Weights of a small transformer language model: attention and MLP in parallel.
Each number is 128 + 24 x the weight over its row's rms, rounded and kept within 0 to 255. Layers, rows and columns count from 0. Numbers have three digits each. The size before them is the row's rms in percent of the matrix's.

# layer 7 MLP up, 384x96, rms 0.146, rows 270-303, columns 0-95
109:101126107122169151151126126146114116124145057143154092121151114117114119141114148139099127111128119167148169131138128116126092091115115125108123164144101115104113149101097091163129073177159101144153121131116140150126186111125116131122183135098154121137135093143115125124134095192116138123
094:118132149125111104118103125121103118107157137144119094172075142118116121158071145105119146127131121106129154113133121122155163100150122144139148114135158187088131147171141093151138119165134084093121177169145143117129075120185138112144106143138095146152122123136118156101157109147141149131
105:077120143178159134122082102118104118141135080145147117112136145140098114082091139165154117126127133125112117138109133130117082104132116098140125137125080149128164119181148141138119132112144146080177145158155153153118143125142153118158093108126130167151094136101172093122158132153128142109
097:100109097090123141137110155149123116103098160133152080164145068153144157098092139122141155134130130111089157085102161128098145106163108143109070155144120154113145167127097153121136082148109137124126149141128103135122114099117096129115153098130135180123080112136111124133128138139146147148
101:126135145148167125104112100123130131136122168149158165130097128196105088138140102085092132115109164180148108092099132127081105101124088129116117113140171143159117115129158085108212148141101124121122122123154150121101119120154131136153126126131125126121146120115150141112164105130113119130
006:127111065130122139154130103123101099163079117125152131127108130136115118109158092078131138135117128137120118162114098102107135092107103118117083106112102122134110132119147137108143119121106093125123111137093087138124138150117106101067099092142143115134087144103146118095133089053142097112
107:131106105097140143147159121107095124117127128125177096171168108172138102123141136180129098112164153117134096116114128116137121115166121151106133181134137137114115124132077140164119117114142073121127154143130146169115098132142156131094101116075152133121118094105167112092141132163138162127
100:145146159151117121134128122164160124153130176118113175094140131096125096121150161081095090091141177146116114094139098116148119126087094122131157116131118123125132095127146081126145139131131093106096162138131130115142178190119089123119166100130155166113149113115111145137136152098128132129
112:169136126132112123164139145152092131049172072155136116130165134145128093105086156119094152153176157152142151122111135117120119100097126147129146166128104118126100149096130118118109138145119107082183178123112147122136148144121102119109123104122155146119136144100120120152145107110107113116
099:155121103072163121140077068108124123104113146172109127115106185104129129119164142110177090162150122141141147134130129132100131077135108146122147147129124128111110132137170112129113129140153122111088121168130122158120093123145171153190106145107124137148114114118141143136154113146129094104
102:136127114154098123122120109159148113107140070140142105169159133117085133150123147155115126121135108120126138134110097120149115136195118143127187106131122154154145121105106082134123144157138098112126118086116127150106120126133136148190100111183155122120144105100166087150114120128076116151
100:147098104175118117132128194079109128078132161125140111135139138162108109114083111102102139131124101155123131115142126137130128121107144143076151132128149129147134123168071111133160128141118131130142184136146130127107161130174143147092102159108159155132094115097119121124180099155128109141
106:158121160156179099141109108144151154142150134130096116124072083173129108099119142135096101154112145106175128096120134085143121136150122106157137111111141124093122119118137131168108131182138149100101103170134161132088131110152096133113144136109158135117174106098131128123144122146117146177
092:182150131113130138117151142115167157146100152126136130158135079157110127097096147133136118096126156161136165105155087130086117110107143149129119129134142088118113100117113133086130089173125131131149099137205127153152125094155112105118131147110157118106124112087150102151117171130099138117
106:127114153117107170174096137168121089127144136132156142109134101136132099163097124135164147133139141159108149136091122119116078115163097148089121164129102143096132124162139120140180166130117107097155123125080126139085115102125152073178152156133163133124127140098121122129159141113123142147
104:107167147134113151142127138130134127120142105133136112130127081140127153097135128119143103103099160136145158113091114144083114122140129163151090133090113179128088138086171139136157140128125157099133119138130140122083107099148131132193147134094141129124197132156184099099134131132117094133
101:139133089134145125131118143123134127105129115135168131122110167181125105081141092136122099156185162134174166114125136126143150118145141131104140129159103160077157111115109125131114066184140137096152154127148122130135130141155134122121119163088128124092171133096101118111118134153100088113
078:132158085139112159119126104125107151098104136170094147129122144078122114136120159113164131150121167144086065161133146122194113130128155125159159148088126158128122100098119121170142119129122147105097124118154165130154149129154147122151127100110121136148133128107097096121173137122114155088
104:131185100063142129123127139126075108127105081165121150167162132136119129128143131150151098088134158144122169144123130140112155119139144196103139118144136131082153159138092131113106105159149123084128104141121116148127119138141124117106124093115133109123104086077118143105120128150132167134
091:148162082103149149148129107108117140148112103132120119180151131146127166110128108166087139143130107149110137113138123101130140117148134147090124149133095126056127105166093103165120096140123142095124134159121149115143149151194138123117136117100136137110140160075125139108172133152079113120
105:077090103150122097177125164148125128120100132128134086129118103151133116130132150136102113158153139167102106105089152106107117120111111118128146167144121109139108092104130093118178142135127114119152159125104129125121177102141110104092165140125155167131114106118115133145171153155095083179
087:141183128167108126130099118156107139118152202128179125133131147111086122147111119119177145118135109140099150134142120130130122140094125152155099114111121127131154118114136068136128111152126085081108146126115140093114100091144129140122098087119108167144177124095117130086150140126145156142
091:162167094125137108103115134155126119168144103129161080139161156132140128109096129180140132146111114102158131088126073098141131140141111119146125128116121113131126131123088155141142121173124124150121131114185125114118155139141140130174136056104167118062139145121113135111170140120132108120
104:114103181153125133126140102124123120150142129156121129102085121162131109138111129141112140119114073173121133114171103115134131107135104112146164136113078181118118153124068121174142087116169094118164133127124168128132150109147111144097182111090141158087135125123122135147101126140115109139
102:116134122097170115142131124165093091111063118162156118123134104110146126150134146129147080184153107133120121138102124123136134110136132111154114132110130176112104143088123061161152118187128103133130106125137152123122106135129145117130102139163108133056148116139123102101155134148105121112
099:112155116097153126114127147144103112136094149148184086108108146177083097146108105120112112093169110164111081120135157116131174127120118115106162153104148154114091160094166125155133136107114121134093180154113135128118118157120156124135154114168126106108122129159117115092149156131121119137
103:137151138078143163095055131159149133140129130138093132145120144119107115128122134097120141124108119190184125108080109143151122128131084132109082138076123103131123140146152127131153130143095118105107115161170182129134131126132121079121135150141139104124138089146148131144142145134122137174
099:131108133126152166133094128155127132153117121140183071096123085125104140142111153166184140170128099124128089098115117105115103117159101097114129139122137115119155120133125119145138121113088101137142128121105170115095116116122134145078129124169136161144133121163078140149115149134111177176
083:137158146140141160142121106118084149181128135163133192088107133102112155118166146110164135100135096142132098094145110106142103089104124092137120103090103140123075139091146101122163103128124156139113138124155130099109152096133158121131129159154109091137152107146146162129158134123162133144
098:124123127155141112123083149155099131167103093137144136165087115120116142128157182129127120143095143131097129129131109124153101138120114113142127114027110127098140086137180112132151103119148118132103146130134155104104123153137173171110168105118134114113133117142090157130146130128126082126
105:162131162125154165149093134103127105138090117152091139125133136151105150093104123115130120121128112142098142104087154104097126124131145202136156136117089134103141121163097146166107136145144098095131121152102134127093133106146163126151137145170135139126136106093117147104144149144054153097
101:176121117149141134125114135137100147106133098107109103136129143083144080137164152152142092143169186119156134103128103095137132130166098193120131139119070121157141118144144129139097113120095127121100196114141164153125118117139141115158132107114132116128094099131142151147120121122087134161
092:138192136115172165119112146116108083148111105088109167100138113116136126124140105102044116111105115144143128111124121140114107136109137106139101126108116150137136144157116080126162131174135140093115135149100136123098104091127143165128124128125195120129128099138160165125150143151111108139
097:139124125180169105157107132135131118141128107164168140155136116130129076087134112151088098102131131123130106124113117121120183120136157119108148129120146140061157175139115129079095071149166127125154146170123123141148104155160136125087172133107125125124107111131117114153137130142103109134
# layer 7 MLP down (transposed), 384x96, rms 0.111, rows 270-303, columns 0-95
105:096129139127135095119119136127141093119122150138130119115155135178122124131136114098124109137104134153132131130116134081120128097130108170143126173127114171129120162099186132082119100145104149155105146156101126143157080122153129103116133137141106149141096145112106188205112139075124128103
088:111135089098133149098143166126101147160129145112112139139108123130161126130112065140121094145150128117140165145108172107164111110149074109173128144101111098103136114110132152155154120129125141121103087066171115106138135137152142141124115111161163096121127124128169151141120175137104096112
104:154155148122119150156140169128134098121104101108162113162127110124105129134147137125112121160126128149092122130128127154125148116142151150123098096119132099161112145097087139112128076121149111144140104140158114116188138118142122145136156103133112126162140132114140085016139114104130134168
087:104138153121124121144147145129118135109121099093179158091116172069087142113140146133157097146134160110115130144166145129119131142099156119154131101112132157086124143143124118152102084120130105130150134142130114166153089143156107152197121128109132077088128140131090138082143105147122139137
100:098073132104113131153098141097091121105074139136111112159149147104136144089112163126127109136160158131170128136172149159097165116131127150124142120150123148188083121152139114112150090120091108131134130144114133161156152097146122102103134128111126115088098128126090097091146142151155133142
005:153112132105142135112127118114141152092126122134102099121098109104130109115079145147130130097110137106101145064172121174116110137109188100147164120124122111118102132101093113107114106139139179126116133101140143130110105067114138118157153125076100151102143082165121119136123150155116153114
105:138129155132126114179126126162148146122194117112107151137130110107122147166128135126108130128139154122119073120121092133144080140151088137123134127138120130115149142097154097111133125115089168113171107109140154126091168099090063091154144142101143108126129152155115106123119164180129140143
095:142156146110152150150123098132173111134125121128121106105148119106111127109134088151109101087125128094120126132131176136149114104125110092105186134121144117155151101140152132184182075104161103100137082143118123118114100091186159151158140119157142137128127100156125138103133110123135145100
114:128128145161134117107100111140106121140078141119132127137148135130087164180096126144128131198115107112128101156085125147150142088125153147121167093114147111142082149152083149129143114135117120136138102110155112164134186132091130124144110109142169124149099157095094116142142104169140134134
094:188121139147089107098168139152139069100128132171098112116116143142143134146172140117097129144120137125104108127146157120121167155137101131096127123120131131071118117158160113147109061133122140114155156099150094144100109146155079122138142123148127116137144139148140101166136167111094108120
097:107151171147126119134144127152133106075153134166118167141160169137133111087162097121132148090108130106126169101158152118135117147142118083135113129113120146106112137153133145106114150127153154154085087157113092138087108139185099112138099105122145140124124141140069120166117108126096119132
102:134118148123136123111119128153156113192143115121132141145158131152156124132112086152123145174137172109147109133118139113150143158096131108124105131125126154087162110120198116102104129137127143091090132110131132089099143082099102141091136133116098128117159144152123122100082136184090145155
109:138159144111136116117157127113130118161095140112100141146130095170143137101123076124119097133128180094126124129153144116149151166157122111159151125157116092151131119130156152129067125172120173118092101158124146133114143067134127140086149121126134086137171131116093138109088131148128117156
086:120124107119116078127092128117124146116086106129098099157134130145157162147139095107116125172132139122124119099122143146133182143132196135156173125149074118116125127166105140133103116145123136078140111103104128124107145118123167110117157127132101100106139160128123160110141152067166162131
100:136093156097119127139154134104119120114143135087106149135107154134138156144090114129183093125133148096169152126139131144140079092132089110121128096135111163143086120169139158132111138105130140150135142141182141137116156115093135149046120146113106115178141103102095148133135131139112142118
095:158096097151122147134172143085106132136113140141112147135160095133133127125141130138140148085160115130098111128157131111113146081122135078141124138109142126135148114181078111137141098140115094144122149095130086167089105170149182135139180103158144154090131130084134145117128140107123122132
099:103156124143130107091147158135147114120129174119139154132169137139141146128095075100109120104131129092150136122135127093112182134128130113074103128113156148104073124147139128124143103167104158132124131134126120071127113134117173123139159141167113130127151138129141128106116124206114140079
071:128102131096115142138134181128156154135106084131102100134129104146106145128132113158101115102155110099133163127156126126063109117119130124083094115133122107130114144133194127132103145144134142167141146183110082153094116120121148117086102135133135111145135123155134151130131118164182095170
102:065104088132126162125152129145186116115144140124129163102150132138115114118106169122100127125139145100131062120152161132129138119099138160142095118108150128116111149090107119135128130156181136169127129125126129170140112111111135108167106136105138169148101137123099130103171103069131139153
096:154119100140137133132166136103169162112117128152114120128110156152141120119127150113114141135103121128139137104130139118093155150131131116148124121144148139149126089151127102129126112104115145147113108108137149012154148160098135083109112121127135126107120150139157122068117111207109139149
109:119130112141098115112110133127137135105137122116093122115112137138143144130127132137114182173103109110077113121085130162147132139142168089148104134114162156144152114105142101083083158136126146156125129129108134130176148073126157111073161150142126170148152163150147095134081137162130144113
089:088101149102122131120142113138143105136126078113103104126120145136183138089123094130113135113126142099190165137124116117149123117119119111120149144118116110136107155091112115113134156155146147180138081170154135178125138157114140139079135145115152113140145121126135141126156145204116079127
094:136124109124138165096142120159137157166104100132137103074146131146100133129115114128122139105148118106139127146130120137129086131170037139156135124114130104134119127119110121145173144118129187120140121138165147117174146130110116085104100080143130098165131116156123091122104108161146122166
102:084134119130129079131138143140144192118115157128144123136163113141151103141093097111141139171137152145139149151102126134145064082110127165119109141134159151126105134100161103134116179119146175098119096120114143181101111101140102114108108136092104132143134135120101148158123138090116133104
093:187139157137110129098129135135159106138131147115137126149072138123146152158128095116123117095149098094129195116155112146112125117099072123132065124131097096133147132148116164105111135112162158135135154104123089113117101140194150102125126154133134127097129157128156142125103129123109152129
100:134125123125136111119105125082108119113162138085105128116129118123169098145131144121124113180147152128129105131142078166146107146193135095148124084145178088123118106133131137121084142144120148121101101102125113091139165080161136106121141134125147148167113142138146132125143108104122196152
096:126143184114107106121146135126112170088082164084140162121136162135134100123121122111141150121136104129165112145151149125097103101153144084107138135123120107123136108086130118124134101186151068111128138108109088159129159141114096117174144114115106148136167153104115142155138127156149165136
088:144077094163114140125090141115115134089164125145152152123109130117122150132125133129124126129097153130143144088112108124157193137130109136084136145130072152128153163158124120120114088148128145117119157146132095117167185112115117112124064127155152115175132121138109109139134140105084143092
086:148118136136106128113111172148113176115118134106126083161194127130139103100107118150054137141141131134098116177172144110149150154172130121126166153143102117126121123161142133102122090115138151114135129137125103139123157129156113127101150095136111106156098146080098119162089136140130133100
087:131149100114165097126141122149103136098116149123140112178109129124131154126121124114122108136158137106103145115155184139143118198132163100146148138137135117119114127112123127069148112087103155102145138132125123159165141073102108126113170155135096111103140148135099138100094116178172149106
119:110100180143117118114114115168118151131121097165172160145142115084090114110139152135101130122131175093108159119138113129126101089143122134125171155130132062145122112138140179130092132129156171114138096127149084143126144130147148097146124135143102155139111112112087094137100146104131129163
097:118127136088120121147155127103151132105149085133148086099115091133092145178140140160140155130148160100162149114118147141119161125123081134142119135107112182159133142155117156093133126118110089117119123108173086114081134154141143111161087157119122107136153138124131136127087180103148099123
086:102141125093097104124148126149160162140096138168116107103138121136148111155143108178135152112122127125183120143136165124126098105140164116163152135105123098099120135142094118090150181104115146093140141141114123127138114161144125101135130131127146126104147128076147068132162065112167125113
091:117097148080109097114156121124138160126135136132165151095154129122108134151128152118142176138164099131189130142095131109113113119140094109135085136135109100138116180139145143099134158170105094150113153099134087134114085128126117088084130149143094120145126118141147120114151095169147165105